Each number is 128 + 32 x the weight over its row's rms, rounded and kept within 0 to 255. Layers, rows and columns count from 0. Numbers have three digits each. The size before them is the row's rms in percent of the matrix's.

# layer 3 MLP down (transposed), 2688x448, rms 0.032, rows 1394-1475, columns 336-391
076:127115088137172152128133143155165175124129159068174081109146137056169074058039145154144150126180155112176101085134107094160156119130051098145143114159104158108157178055
063:165195120148241075102067158141114140145099151120102100157086239083168151069077151131130146164118158138118162066104067142103099176109109153136091128148098136156091141113
126:150189118141128134148184184101170126131155151091102145149137143100127155078084093130155126104098133117058161117130160113096094090134099088091093124187147127081138132116
138:131156124142134125134188123117119142105146150099081047166159097132202106138143178155120174053128084164139120163191149063154142141132147058123178119080159175050099162158
101:116127162174078100064140123081121145141159164153121079158106082108076124134089121171110085096120129134145141158112106161134101165154107081171143079101145084114114126118
110:121164107132072103110130080111133142081105171099173139144108121143129069151148107178122115107163140158146098120152106129172129126137103135163117152135141093163099140101
029:113122149123089124176166134105091133083142129103115092110136099090127134158125115114130178121094113114153130165123123135081134080143097153162108123144097180039117172107
080:140140182131078084151101119051133151132114159114140094127125113120160099089139131160108155178136093124144145133201142059104131088117111045076102100128086142105143069145
141:129120068113049086138182133132115114128199180098116077080123086133148123083120125134119125128092137100110117122136128184174215120126105091107091111153125161181095104100
128:165152087104167136132190169137126128108122112103114127155133116144076210172107127095116114132128095142083117125164108137141084113103122122090151121169101105114164174103
083:151091109189172183071092126101137146134128100145142188096145110129108116119202142141123161087086105180140102125123094144165134166166132084141156097085161071185100144104
082:152120163128115135069128129141134193165114169079125101164106116101119127142127110111127064116080138097119178122102076139165123131196051131150113144078118156102124198174
124:141162058155131133144145093125124177145157177084149114153090105121085171141150097133170130095126097132147158131053116141094144176097158109174163118086073117166077147064
073:134091148113137189131083154082139180147118081151121130097133150125129114113114134145072138079102180099171130165126192140164177131084148138096105184161123170087167143132
102:102094105091183175136068132126143072029124111113140154122103103138132107157126133082119159218118106130141147154092161155141143098142133088140167129122171117136045130096
129:183112105106096174137067096121120110126092104191166179158148128150129122106123168156093120125074148134133149139168127141166138126122112118134118101134108109116124068170
129:128165099132052180143138110175146127173115153109091105167119139087131140163221122161175148085163123166134160086077160151129208119118117101059082164142122141129163194159
125:144093122122096096126179173158083121124098132068120122136129135122122170186070157120145108150090148154134154170173175147131067046161135101158144169143131152142166146144
088:126175184164149148154087147105132080113079147104083150139184085123145170144147140107151092126117135133094085188073128205125141178197147185136143167079133125162133088151
126:049099050097141128097157153133147088160141097073162134109130141066151149109118122150125180158120171142125191112162068110141077148140126099141155164132152179149147116068
109:154172103160135083107072141118127166121176149096205065122155138173131112174125097109068083127124112155129120172167091129181121168087097167113155073054111067155126081097
110:154071191116038112154098108193136105216156101142165098144135164101141164104086143157096137046096143136134110173172138059109061148202144105140131178124111120094172175091
138:065098105100088171100166117161133147145176154075078135163128131125113067150151077170103078164134150132131150062176163160097091098119123096127115083103148227162149131126
134:061136157154075133079119077161085199152136168221120098150171108150152141123188122116118185120115107113160144145072100104118124078124148105122137143130146182174106150058
104:193066105137040127137119165181095089091105079164126138137159085142080140132131152113131092135101168128081136123177139148122167121113069082141130140168157141147103132139
106:223109135153074122130125056175165063133137162144162144188173141151112072209064144119114134140109120113103092136145161166140132116092108160095158231087078114099159140123
089:160122070123133139059150201100181071119103104116122164149161167106191178146111091132097109105111146118136079125099141153110122079163096103158135160156061060088050189048
107:129159178119148165104085162119154144162127173100179165091142130160160071182144060115082127091202132106106112154096131106115136146121080107108133121163112113123151135153
136:134162147065159125052101156093144152155103131123096171157121165135110183142160119160132115150134125162137102083104154152112152106176135134088161122145220183163120119130
100:084035085143091155153157145140094118145150068091123079089113149101181130097098093119139101189131143130091124078073149132144136135141073113220116137124135144105024143141
096:186120059164115177112129122091147111101150122148179132100122113140138124087097168062177103091154144152105154129133235190137141097082125177099104148082154116116084141173
081:126108148106081159068128129128185150112118066165159164120141160156138157078089119162097162116099115110066098068117115129091153164177108112162157200120096161102149143145
057:159106105135096159127103112135158124157183126125116136117112088186128070125117109109088183098050117117153099093067159094086188113182089114098150069139117075165106143163
121:086083051177130170132068074200100116180116077144135091174095115142149137145090150161085198074147162128162121136144110136141135169182080104096084119134140110161118174141
078:134116099120140132175157186192122141106113122139112165077149123120138101166193090087178142080100095129154155155103139165212109171068120139178116123110087063115126120101
107:100147151104215154116081093199104097127166145155165155137148166086097059158172102088143175133212137125150050102230080127102186117136116174102099148154159141103140135172
121:108160117129079170156088116115085136142146124109165088146135080154124133121107142142141125126166096090141098117150108049114133088142125136150071107141118106150121112163
124:117100107097133116090115109149077184169084092178179133098124132099118122143187164151152167157181196143182101138146121106118144070133140178168171096158131147123120155095
110:153077108064117111127149199138092090136119115120118151108129146114105084246133146134183128167133060118127089090182123125196187102154122072164147116133109125140110145188
101:111129129122186156179122190143154106093110109153145101076144094121096112129175135094072162140126137130146154124119126110136105115141121184154215134035128114174112144105
103:137152132209122137129109104136159143127146100125109224127127143142116154171141096095155137162112170125100108134131160084147103127121165162112094093195139073089161169077
089:158102099146177096130077136143137129203098164071141110162122117196150117139145098135141116145144106180134144140115129107132100103176140143106134076130098107112171111127
111:223181168091093155125138144093158133120130167105115182204144134088105198098115125134104149144134081142110113095121148208129129080154174081137126132133194142115084166125
100:103109154133201112115108152098135145111124103104181091131107148104161194134145163136163082141105154136139097184172183100085150129137138173080123127115108150109166099079
113:090205136086108113123181134124159114147120115133111103089115139102126173069151100144106161088118120163188168079123159134108184124130133126166100070120152120099152155162
057:028053121070184095124108104183144112173157117154134134066166141065133139110110121128155167160126081138123192129102117143128090053109111163154107091120144161098103132141
123:143127158121135184096155097118102126121142144157171152072120092081144117051098125142144112118154145165171092094069162174161190126169063126145227105081186161107060100205
109:167136136078189133081119151069119100114143055108198114099103109131115122179129121104121153176113136112124171123101150152137190122100170184095104157123060213132097132149
081:027143116102127196172174097167113146150119134171165132127087141106093124150170146207078138135036149089125069173133128148154132160098107102168140154177124118120142164154
084:169150111137121127189087145153102173127188169128137090156157159238145096133136154165126147117104128169131156195134129128151171131116094154150142115132121125122126158136
112:171145082133156156108131154148183151119105076105110103102131144207171122170104127140123121136172117115097176169111124166104172093163128163089115205120058177154153154115
072:103132173109117163160173079162111112098139057130138110139078156175140137108175120105135109115105115138114188164117097127141143140137118152163105112142205174118108127187
137:171154130150226094136101151142142122092150143178117108183135136096167095137158130102025140132149124129119112097040146078154166255145168143166188149125099099126074112134
115:125149094157102142123116097151093188159102112119083070114117150199193110143127132068101144055136148113079127109135108110187133103152122158123090179071139106114134095141
066:186095135158136136159106104086068105197154122132108116101160120111120157079117115099104178101143095193158092078102131119167080129171117114123036133095126162146067180134
119:126087138145169158149110121180080196076107102181214111106098111142100097185127068093128138110209102112141115186128157094107108125116100127147114132027112139102140140135
075:087115110147123100111074185166118168155092106027110091124104097179150139077115108081154123123195040114103083143058163143104148127096044153144140085137081123079127134135
062:079129164121108109127127155114139118131162118135125131094102138113104092056143139120080119138183188091079150113082157085081167163134137112087179118121176095124180030144
071:179089111104132074195117111149147114082088111136123160162122118127124088095152167113092113106112138121120106095089069110125110143114107149227166073144151134098146177103
105:064148109098173168113126176111129091167209134154111123110114132101166134191070144138165130171102100139189060053090092103152115140132083116097061134105102137114116124152
085:142109171103105199134149092153106160115162173161155127111153119136130139121119115164083114193146137153082087066131081143144144147143157154190134105106084158174180157055
067:090092119151166165116103146121140143179095207145170101079124166125100138168133119147147137105119104149135091164190118161129090113100122173143126129131120132074096170136
099:134141126145133119065127157184106127135144153178152058116126226111121076139142082172087147106115208196136126113143074220190104225159106201139165161097139093120122146138
104:174150192152104070137154147135083158118140166175146138156146135078165204098141155128163129139092090142114167194188120142167083150157185115071199128108174108144095103109
116:143142123180150138146143156147156141093130165111155169124119109072069122222163137079128113133170100087154013149146114146151139148123150143163129159201112130086106115130
128:082128142074125120198096089069160131107153155129159129181169124102143091100102119112083131115148148102147151147096173066077176038101099147139141103082086125105137125131
114:108107059139147203136173173168134081129130146115176099150128075158202192101119148150131105147168095096132057152059156122142164156153085171158152177131131193199099149130
109:143130163121149173142121094122212130105098086164048145092107099161083124203140107177113142129114083104126082168110121199134118099127127091124131143152182137131099144112
064:099129126151115115182148101110117094140118110114131081111154084148135147024101113097068086135162143104088131145092155128144097177138180093186128122129116129102197156083
103:191116127146182181137169109126131138215158159105110138100162167197184086147052084139169103069145143112143152087147132130111068057120140157084081128133166052183120133118
034:134104093171186136139194151202206122115162115182123107157113115067159126168097176092114102121148163092162140084120113107118188104121109157137172095142159112146114099111
107:188103132165111131073107124128156119102113123109134118107114117161158143125126142135112195133100124138126090180171081106088121083132063108117173107128074077097141124118
083:108107169090141212197162093115132108099049139091153095151131174115184134158084140145081111097143134169138127144160147124124144211199080147160167172106106105125137120179
128:095189124075119119063143121144137105081150155136172082121146099163151194138143175130218121178127150155137191178184112092142073172099125098143117122118172173095108125104
104:158158076104140132114109175150171145134090116170134123130184144129124088064174118136109200153131115122159101068073125103127109174177137129103107065180236146153117116116
107:179081132169150111101177135202081177126088164122083110103108155147118119130085123085118116118138115103072152162128095245158117060165112108095099156129103111088155169134
121:121190176100106093165188066057150108100090142150144171201190127103124117111127076123093101127106096173102182120181119114109141158102127090156101133145124115092149118125
100:086136116086099152092159119082105108100160115084069101156126127124128132135197153129136100153158108121165091134115100152112139102142135106142158157120159200148089165102
106:130081148087149117117109149151088083088101055078163172192095106162084117158126134166166144149171112119132176101169114086086151137121084145180154152105164077191166076120
108:198097081112114161141114110186114104119156123140122111128155143103087172115157131141094065169088109124116088093131088150188140171158067121145126143105152141128186110156
128:071123139104109158102185123075134129128134104119085105105143139144129171137065105109139116103115094119106102134227147043121192209081140111159082100129154155142178145115
102:155121043076133038134162164160153080164076088192179126090169125136129137168149140128084115221068093109141122128110105110111041121137119124110103128048128098112102093091
# layer 3 MLP gate, 2688x448, rms 0.0367, rows 1395-1475, columns 336-391
059:074122138123167109164168129146176166147135144188092087154113163160147094086079141166122156124161112105128100110137147139148101096123131175086178170152188155101055172189
130:127074087138104110123132129065130156126095113175102117125191080140131130149146127171120177187135224147156114138129133091147159095095118127156172105124106098180096143109
140:159108113121117127103066104180149130141091112166191136084162188142076141116081155118141104214157158086078142127090115184169084104140100154173099138173118109186138162130
102:227164126091128129153131186157129134145096083099064200130150117149110165076127075095122163118171142125102074072202101127107151144150159128086093147182090149178149141115
115:144112146130171163128137197133136121170130091154089110146155121115126192113152153061118119149109128102100160133127126143068137149142140089094150117127113143117147149151
031:098113143128121099110169115131135161132087135128088094068135168123087097082075164127116099138163154137080159090139167133138134117117076176154135108067172138124138160136
079:125111104127156160135107164063125168109139140095146112117138108138122132120140173109133109108171085131142147198201133078083134087103181109082113094112074150097108091072
147:178105130146167049100105131079161144075103129128096125136129076123122140084156144127175112122095143095126129180139159101140148112123167134150163108131058099155134144044
123:158126084089143152126167188128088131126120121075134095146143108157088165139119074116124110141129070142130095131176112134130078149096103097078119116168131108132173189082
091:136128132127108099170125097179088136105126165162109101183159197164156079168053081112132097183159116085110173138176132136107087105101142115084116141122177194126176135175
094:150112111150159132119118092111117113136106036174153174096151128150083152113109132114187215197180125098144118171083093097178112118119154158124105126133123156136111169135
123:242159189132152128069152121115141132136111159110088200115167147085210048132166170150083136112159162134108117052140136157077084130099117097114084158153179156156159109180
076:104115062090091080123217127157199116133163145119140126107104129125113150129164150140147147114133130224085144129080141104104140119126078150061117066141145142127104101159
098:096127044109117130147115143105148099082169065155158184122123126088095183100158076115112136227146125150156166127071122125099137139172142165162182058153089148149099119112
132:117178093160167130176121157086123122099112093107135182138150109051126140130100112088104117096127108092121112142200103096141143115051125135173125136155075168128144141072
130:081075139103114151090136162192129127182149151127164076127082136147082084172181142186149106123130110098128158176099081191186110086154115152159089173062196148103093115172
124:157153096083155139101112117132105131161088149140169153107100185059112104118134116121113141088128129096158130071153106094113131111080181142133158161138118113170126129118
090:100082118092124084134147096149117143159129111103142128122098143111164142128092129144103148124127132117099099085156160041082099079114134129160165068152107147095122142106
118:061073055063147116110144162134122118154143092072158132111106123072143147130103110134121177157129185142121197119161069108131061123139119096145162145140151187149133108093
109:130125085158112149130134139144126119152132097137103147135158119093103121077115113175106094129180115121133063050160139111112152142090103098085109174147121130140149118183
113:116175092151108155120170175077186153020101141130109158087112090156083118171210114136175126168180153145114148144118099157109215137087130147163135064132103147118075082162
123:169154164178118075156062114066115141174073097142182141074148118105101198095117190045177158147142072088101092204105109113166158119153119116153129183152093000108130128136
126:161123110079121135171138174094184041096134082019131146143085147091092110138067118140128088143147139184101115104171155149127125229115102101131129076124114093090164088169
106:056165106112121102146132149082151180117105124143095163128092104086105127115190103088099068085121126106135174097093151101128164157177166144149108048136058071156136170065
107:161145116088119169117147130143203113201143211126140131158152148044208174082070113124117057122112125109151078137174148153071108134115135113068138164129156174128162123140
090:129095148136117100171112111199024195117149100072116063131164056120147048220106171146163174146145167119143211065103091110158167154129135124103128132117135136117190042197
102:186136233173122095157107090101138121069101112126136144143122110064107139104134192100146113135133152088115122115172127072120116172084139121155155164168167141140160102098
125:129101089171130127181134131153106106112171128142160096096126062117135065121089157090112152108126126071138162159176103109133096117077131113168099115125061080093124135115
097:139121121110115112172183161178125200114161197155174185126079151132069150188178116178147117118148105103121069125097085104145104115121103135074172094156125107180112115121
102:181163058166143145104146144107132094085157132159166141101094126142152135077089145091130089116213110117112147130147205175153087130091140125126115113140176122123111165143
079:105137146098147150128178188134086154163142182155156126134202163112151138121060086096142129141134076075116158202165124053145127139110114127135166111125133129148153140120
069:112110133178149102143095104133160145125105125085184083118122152079094194136136126137139153134136152119113161158205150171161078106109130128093129191111108136068133145110
119:130209204091122104150131134087141053065154163133053153141176111103165157117136106091159084196082098164129158101101134156132131117122162107140172166109141150076124107116
094:136127105150144150137207131116170075099130101141117158092146150114124133128179088080195149111102110059200115178081108159184124161109134115157184164105110047139108120088
117:156110143092177148111058084203073097122112128142169137103111144139127074168176133100129135127170100118165112065172128143142141076130136136098076119137124173136148113157
123:186129190208114097108158124093138173090144149142121146090113090106107169101123136102163086085110121149129101123150148074087077139055146107112191106173089094128125094065
119:147205157181101136149112096107165091100137122051110165140100133163097141111101091122111100086136055085071152125138112171136152174133139150067111189082098103143157072113
108:157126105148099119124078136161106122162121111182139106095062123133102138153145149151097166148097149117142164108060091179155112133140127118138119056071136144132165162127
106:173165156155123175151149118141101060074094095158110199082143106123146131120138143086054149136118095166087156154104117062129142147088116100157234155097125100138143103154
103:101132130191096127197122102124154170133146115144141189166122158131167132157152128134103179173103113119086118141158124037108085151134149106116090121144139110074204154125
091:140117085102099117165135074131106154120109160143101186100113106080106179139128127133114190168198150104120101096137146129177149123088126126105131121138124183113103120093
108:154119149137155094099160159104083127132108137184137196091159144145079085098083119130152054175145092091111111146128181099140137162116125101136135095146146118134140081145
096:111151069086152164147156145210085146105125081157146145115096137145093135127143109134129182151179141120109150090064127174146136097111161142126154147088157068174114147167
097:067090109092110157178153122147130139118146100067204089163092136205123138168158083125143076052070067096140106193134128174103106123148116120153105116131133109097083146103
064:140108136068158120099145109169104089185132130153119117104152167092233153117078128130180190134126176132092178193093123131067139143133163152133172159120138151128152114138
120:100111093127122092153079185139145121156137132106082111195156168154124113184153128104114149157098126073093148169193098114090056105073169139105058141168084103112191166084
113:159130127098166156093134151104070086098133051106148145142134141115166183162075099090136190171101169179155177126112129153176175086168157128150107113120102169114116167139
081:142171100116124091125123090119125154137147072138119159164110109055143129098168172175067163182131093128155118141123108158145158140107155124089173182161112185145113066139
082:159168121139131110177119100169132135149158109119166129056156114185135095216134175154098192146143113159224178106153132094130095136119121135102129099121118100080136172121
109:112150111162131129049140174143162115097146121157164107069145143057173190089085098073154135113089147149123085124112094112123100143092160115169172110125081148184060085080
072:072141078124100167140091166138138156118116092122232061105117201157130190082055150098123134135137160151147136148122132131124055105129157123150134099052176086149119210105
125:141147139144131080168122140127138128081141131153084193130202117070174142124145167087093165195126088114104110115087162044107151125104154122151185121181095056145122154108
109:166156114163111186127114103141113104128142154136151080157162082134192125160099155132090108081097148153109143150097128132096136130155090100128120116128164083155171082140
062:101088091107120096181145116122076149098118075038145142106091158126143070158071171152123085116116118142129088125111135143167137071121104140154199170152129189166131106125
128:170214112115144145127215162123145088181163153131068140118104121120147165111090137135122161175115152144132111130083105136171101110100139134172123115120134145191106185085
091:086162148157107111162134117088101160105119132186155140121168103125077178128133165134107091167106088133133158124158149112182110104134128096076116077135139151128142092119
073:149141089135111140127124124102133123135134061121128127159117142096097151150140152099177130157105106177105131154128124174141076119116138092145076072146053136172127154053
068:119142159179138152086141105112160105204132167110136147048129131125146150137097051118171110135154125073142088149178131163110109142114105151125105148105128081143115097117
107:104154107129136155089173162081130113155158194087130167145125121097159164156123110153151089155120142081143068135147146140107133118095134096072088099112129103155080133116
082:109138099081135089168120157091158109124140073076103165119097116166125117122094170147150117057104162120149119128173151079077173159157142116102125142183108168134121125164
066:186149106173163106139130130120100111084109113120124103067103122159099124145124187077117176112100144141154166120088108136188120121118088172061099120115159135149126137135
098:134088176091131101164101131095090183080145067128123137149137121184112137128149153095118189125125139118116156115126138035194095132128122105132178068132120105094125109116
103:081193164179146125175113102129123135125170160106156095116063167093169132054096101069130062113042141092174174148185151074032064147127131121206096131130042131102171136101
118:128149128171136147140136132142159160112134158133133158114137119091091110205188137099101114127158082116146022173122086172165121152129129159182115152195128141078125095083
131:155152136145162148081163165165097140158099088148102120099074139154102153137153106152187092149090084187162103113151063191164089178157133162117090143168186126153153107108
115:176085116101101078047114127079132176090124139134150121062121112103158176108132168077105139145163165119112122123098162085118147161127137126193188128187177155091109110120
107:214092196137115141106092146091128133137093140093136189137135079115103133130109166129116114081108142083051129127166099116128104131089095111190117138193171104082162076121
072:132132160068132115063136156164141128134189126165165148181140114066157072246132116170157149138154121160140141156150106147114128104125083148090178123157140139126094128122
101:162173192181156118125134126149090115162115146140158144114085158089095118089094099129128069149167093100128154128125117137098100107173135131162066180122098119127170125151
036:171108151097096143093083147156124168089155119150151156123151152132122140181114120150161130145150042123108158128106116139139111107168116126111076142167192113115084061099
104:143139177137142089117153141113106147118123129110116118066194087132102131114181182148115111126160170125123155127154185110152147167145112107146089086150100165059109161142
084:132108134079101090145137163114185133093119076148162176138090105059127116120070109074167147090089105148124119124118149196083142126153177132121098199165089154118195097104
117:124188131095114145094132140141096098068140142162201103116162087152166191134174170129214138169122140159121195213169118106163075133089127108147105123108159175087097108082
103:191136113131184112095157118113131131092091095162093204130120160128077128116132138174090129186154121084065121085118161146154163131081185171131160108184102072126121140097
104:114119079114101148164121110153165084176158105169156127050144144067136171086079113122108118175102134085173090132108137112148046121204099116112109127108113118198121136112
115:148173145171120122133161157156081131125118126076165170094098118146087089155118126172096141162110157095092179125133086118141059129120114128115135070156113130122154156151
105:111127114118126157080167119112069087078170113124111119111116125154123155163165119119134122187122070163190109157113117185157146164168129116129113092130159176140109198079
108:150157157168109137122117129144160140171148239200142077124160162120170156076116094117115099086116117127132076130112167136166092144149135094123128128170147186102094184161
107:193120183154106160038107086105123127154171147161123121104130134094152118113108136149121105115165120090134174154152102123104107117152120108120110144134174143158139076086
128:147123148183145094081147106144096137160148102128138159087153069173080092131153122166132206159113129130134202118096125087173085145051114148155126141166157087127156064147
105:157084149187113180112113140064060169130168227109060128106136110131182129114166168113161172075164141134094087131173156142155206097121160122132133161150141173108152114160
# layer 3 MLP up, 2688x448, rms 0.0351, rows 1395-1475, columns 336-391
060:158075084054133123140074140159025121060138042144134094134138121199134068122117189165031217161115154114110134079083105053149120063189134136198139117133139142118143096143
142:091108093157131147108134131070110142150094126147101086132161095123109145098104121104079159150158189151160124174129124131157151072116110115102149137106161125139147194136
147:145075139151121104101119079164098166129082112226160041104211164148148169120072159126117158147187145120147154198061150159153153085130102121167150094134094131153109208138
099:167162150189134157083161138079118131128177145160120133140089112158060146119102057136135090084191147151136124145145067124116102136147103115117112097169099146136135178117
103:141117080034117209146133169135116146136162091177166070128119164153134184149203139166124140097163101121131119165119126175065145122174094105120042092076167151137085183170
034:104129112096117099155102118120125042111109125129167107116072123106140160123124156169103161098131151117118123177124155083081148085121116144144146121067127172110097102103
081:134153117149146128140091116151126101111125093208105155180153121168120117122125107124121133148134173107133174155052111153164109181134060161186144047160164126108164178163
132:165107083111155107071161135113133144101183184103138087073121077144115149077135121111155122127078171105111151188142121170212186088117121132155101139121160191161126126087
120:127120136156120090108094086114119118056123143108163138088151082047181118165103118108117135152120171114128125139113157132119158129123167141158204167172086082184123086107
083:135104101150133176092096121142097108111114114127068131136146127163127115161121068136124090128099145152152121148152144135151138108142165089095120101106224132170137139166
086:149105191130131127076120161097133186175130169116160123142128126106118124120065140142156075174101145104112184160090059105133157108187095117179115126099137190113083219179
121:184115118163114087061115079132158141157113104133068119162181141080147122171158139178120158104119151170165132095074071162070175132147097150148170139091103167137158142103
071:117114147124130138127148154095112123096144132148108125093102065167045102141137146233168166182119129232154098161091147139153169103136170167115153192184104146084086129132
099:106163114144146120146089090124177111127096081143139169057100137113091132112057158083116129135093112128089101116107142135078171158189125152183154093136180166145122095117
123:176082075080131118110102123164136128136130151146156158161113081126106106137124176184146195132077138130165180132154188179163147093128151099078080163169090123106147126127
130:130093145134159065136132142096136132094132114153160161080137115167136103104026143088091090179084141080119102149175109103144045123126134131202140099105154105127098042096
125:124112160123093104153149154177107128160121117072139122121126132108160133170095112124120095141061147156148119158221212147119077132168137113103113152130167184144195110157
087:160165171162154149053103122147120105136114156136100106136107156113201162124134175094113098132091103130100130116064137118088126088143145127165157088082114072200131131111
126:188142196171134051101106158128120193053116076110125145074143143169114106125151149145141133127138167154115160118149178027098161135149152159163122130160109068160146114075
106:128153100132113186097101146137114110142166141097089131143144096203079107104106129111080082102142141122137098088157161101197109114084126132114127084135126065199174130106
108:128108183087088176148120153126170145105110180128106081136143096151132114178147179182153144086121135178126126168160112131080126088146153126136145133151079124077109186116
135:140181137171049100177118114077117088206109077109179132117103126128096131130132128054162141168118090085113153184121124138133155153139091087109118186098126049139132137177
131:115129133089067144173165125143141088134149137080181114180096112112099077180064081096137113114143144215134188138097096124130131193131099073118120127084140121077141104176
102:176083085146100124116144165123089145095114076136156102111055070162054093172163203108106145103117120114133163177075124136167192167170113138117125087130121080144143162121
107:094142148081145112199182178177114093140151183146095095195148132080146172099152103132114119121103159157127098074090077083114140111126117171143153114118167193145146125118
091:124113175091120197156100108206079156215184178116160101152141131113154069131110101114095150091140126086151156091157109069155094083133119115128112176105143156089185085201
110:150173168132121131111099171103122111159141215090183155097125162168143048197138047134101143112197117118105102131105105096090127137136089081106118109157100122129171180130
153:107116143122106210084178127167110152148185124137166058128100134145118104135120123135120129093139109140183122107105088154104129112171093126124107139078166188116079151138
097:114069108157109139104124088152150119176102143163109101144101159115148131077064127133155100161122106072104110131086092124161130116139125148137091137158169156112122130157
091:159159120173136130173120121138122142150112173128153125092153152104084108121135185119171135133090111180122136124127168146177098129169112128123050161099121145125074088162
082:095141111092121123131155135120103196144142136169142111130197142131173117066066156115123138148157119119127152147127140105156194124110055126143144124135122187092171164158
053:084134106137097154198089175099196105127180110105097093111103040168128158065071100140130119091112150157172072113140174146148113159152094152103106137144136131083096092144
117:100153104155101138097109095103112086117124165141085105148138105137155156130077160137116152163135165139179168119083129167190182096155126055080082213152145134051143160125
080:162134126103175122134090172135121136109054137148112124108169126154162081138157117121097142094143137133089131145176115075155111138128141135069054098166081114124157138146
108:108111109113105110197178157131191156105151087153153136125136117140148164164141126125124156126155107135153086137113145116130195160143112091149127152107104051109072118081
120:128164150147107143127106127131134147153175173095154114127083116161101154137118138146150127139150103110167084141154094070125148119142138122134071112150113119132163136127
130:130156165126136126106175135148147096175107158114105064142101168130127141086077087111116109142049109113054135134123160110131064122110091073119090083140158187117124159169
106:126136094126124133174097124167110126071115116175116106199128134146129127128187077023129109100130092106150145161163083235180179109113128121122137070108097133106158179168
097:059137089085192127129128130116144147145101159152145084094135133127087125085156136133134145131134140142172108093143159137127119102176148188088153133100065131183160151101
098:172169138154152143117086097144132139066107083134146166119149123169097097131115085098207103180142143123153107124102166183102114168152138156145113160207120043153109145110
088:161095154128096089179089086122122142218134148130137135171117066137122100151178123193061137165183160159128140100094139099127113126177092114111120086104078106140195117123
111:217179183110134140132141165089151131103112158127118173188146164083080160084120128105090155165129058138106108108128160210110154125162119107151120132128185115117088172159
099:103108160108107134118109157139135132098097120115164080114149139094099185157156129124195151118144086160134121132104143182092156110141145112106127146110115106147118131102
118:175050102172135130138093122129109141104107164116151137141166119143120104174075156116131111162159148095071111195135119105153085102120121139063147170112097118157104079091
064:058075155089107125107134090158123144121148082069133136071168167132119151067141111150109141151141103164070201138094172077125142124117117148182146105155132124154186147131
118:050090063100103171172162118137167133188157142142087097179107173160082119085136080127134129040125130101114138116124089133139171130123096117070105133070135127124094138128
108:131120136088152146146107078116079145122110070175158119141086120123126133112099102123062078214160117120121174186099104216105178146136096124160172138146099146157160071095
080:041111081079105135171153115168159152119160111132187090168150150124129084076073106143098114121106124119098121119146179131131135131121129136131141137108127147151113169165
086:098140154086152138066146151138143101143155082109069146110086087028098130130190137066171138051083091130118132114115092147161152129115180119131147149083099128150158146080
109:134124074132098136124132163135182145125153052075116092100139129180217102191110110140074167155152139121134147161124104129095157158185122131098130233142082176148142152163
071:128194168084136162118204116158150090163144058139088111172139079143187069117130091192082152164155102184133145166117048114137139128131101143089131128185180178074109085175
133:155111132101169195060117129133139126153080097136161083139093145131107086148166114155075104075154127136153095088119067207192115166158122212165141146087127140095127100122
113:171119142117142157163119129077153044106170127137182158127155129116102145095123148117114119190108095155136117148105113138038149122077119125147167093157121076146133159126
082:138178154081104133169097116159147115081134172094191107153137173122177076117133141128157106152112111126140115185153159128130133091118141125123161162139155117125130136094
124:102141126153117143092081043114097144122133153112138091125148156160167176107076128129087066138112142085137074108152147150045089171118133140110139169129115131113154095160
084:078134121140116114184078165144107151146110128050100096131109083169108156094122102072093105160180044093082100140100173136152167161100085107088142064121114171111127113151
065:143168046126141148201165140177067125145119099161137141147142114164089080228126101158144161148088123143148106172096116186193123105160107103078094142149088122177099119122
070:149131097123135177120150131103135109107148153133157115166184055095165195097168141119156075126193100131159091132105157144034129149122102146153155081146100043160172070126
106:116150135152138056143134190153124175117194091113128132072137160152067092144079116159099160175162083092093114166093116069189095146159101148129136075169116211164155132116
084:150125155145103168092167211162139126114088128111107105077169068138136135170160173173086084108165175204094077108141111116144132108138139102115105103160134138161086151131
072:125054164077150107102079097170151123104054112126129108072077118178124116158163051227152113106158150132166138156148136152140118149104152149150171110078112084102114113145
099:133138177159148073096094111163132125120105160167121082105110130099153130147157093149127101092133190127160132091082109207153098144174166121160144112122183106088125156146
108:144136183176139043122162132148087159100136147165142127143123128115161227099106141109175072105063116114104200157154157134158083123146151110053192129101188109159080089116
110:128134139179122108115122150115138129117178158126134143131145130165155144095072171093161120113128117149123080128204169071130151116141151126080116123169116161130152095133
118:111162144140135143114185101113138150178140113127147085159157136154080123164123061146141106161094121148180120081157064155183126127180096178111068142136165139114146122129
114:107113087131140214092172132146133106094105161158159105130128119135220191113111141166130107153171134123171069149083159111123181147187127122136205204151123159199123137079
107:106140076148138144111087107145200125138155033132076069149124110083120136155172131192138153100144153119121097104114150143161145143107128129129126131163094171119146151106
066:138110148153102121092125110171064168189129150110139135166130092178083109201176108109107063143151114091141049081156140145104115141115111119091086120106108148159161111143
100:174113120107168180115150105087142124184124171085137148096140110183123032124098115134171125079126136142172098089120134077089094126099146108059097110128157096137091168136
039:165147105124161145098150134123129087155102114146082122161154061146180119118152141126140111130100106035128057061130085163089141133108138134123131104134116108179160096126
108:160093148165137091072103126138095149126116137064103140093162135153094131086103193151133152139115121145133106139157081087091114108099077123181172126106107078087111150116
077:116122066081145171140121185145157112147179117103122110193125116110188080156129153165094139123064190142131079162158100141140160124120139083106156137102118109109090167130
129:091182140126144083113132129115145095148109154109099161089084150112052139137199142088131089174156101083100097135114118139127150138111191132156131135142161099134192161126
110:144162088100121143127118189142157143138101102164121111117187124120128096068189109100114176132141115100136096048098148123142105158178118121099116069151222147146126116103
105:143150137207117124133178096147088151142112172098074105154128140105181105156053089131059121128097139086109128173094089198155118136156109168145104113074098071116134155175
115:124128152127151053166161125114166133079110178114145148171177162116155144122151127152109133111100104140123170122155151108116163099127123123106143139136142108114117143115
101:139126112178159136103156088153173157163113112214124119139133123099109119131118129111133064166129158126076150098114103179180105130138109141184161072136165131227155135152
103:138097145102125164089140139133107073208133170131138114195110152170169169078120144110124132111143128095107138149190144091058109157070103102171113166104192153099142149164
105:166144118119100131119148079102083132154153181112157087117154169095183191169176169164134059129080113128122109135096077129116162148158108113141127178126132134120144085150
127:145151191167113117115134152110127129135146135097149133142149139100130156099115131101153146073084114189118122157149109077060140123156103146210110096127119120097122142086
101:155081082064104121128177134090141095153139153175127106089157149195167071130164180126113168130072150142111090137126123106174063091141113127115076146092161139120093113157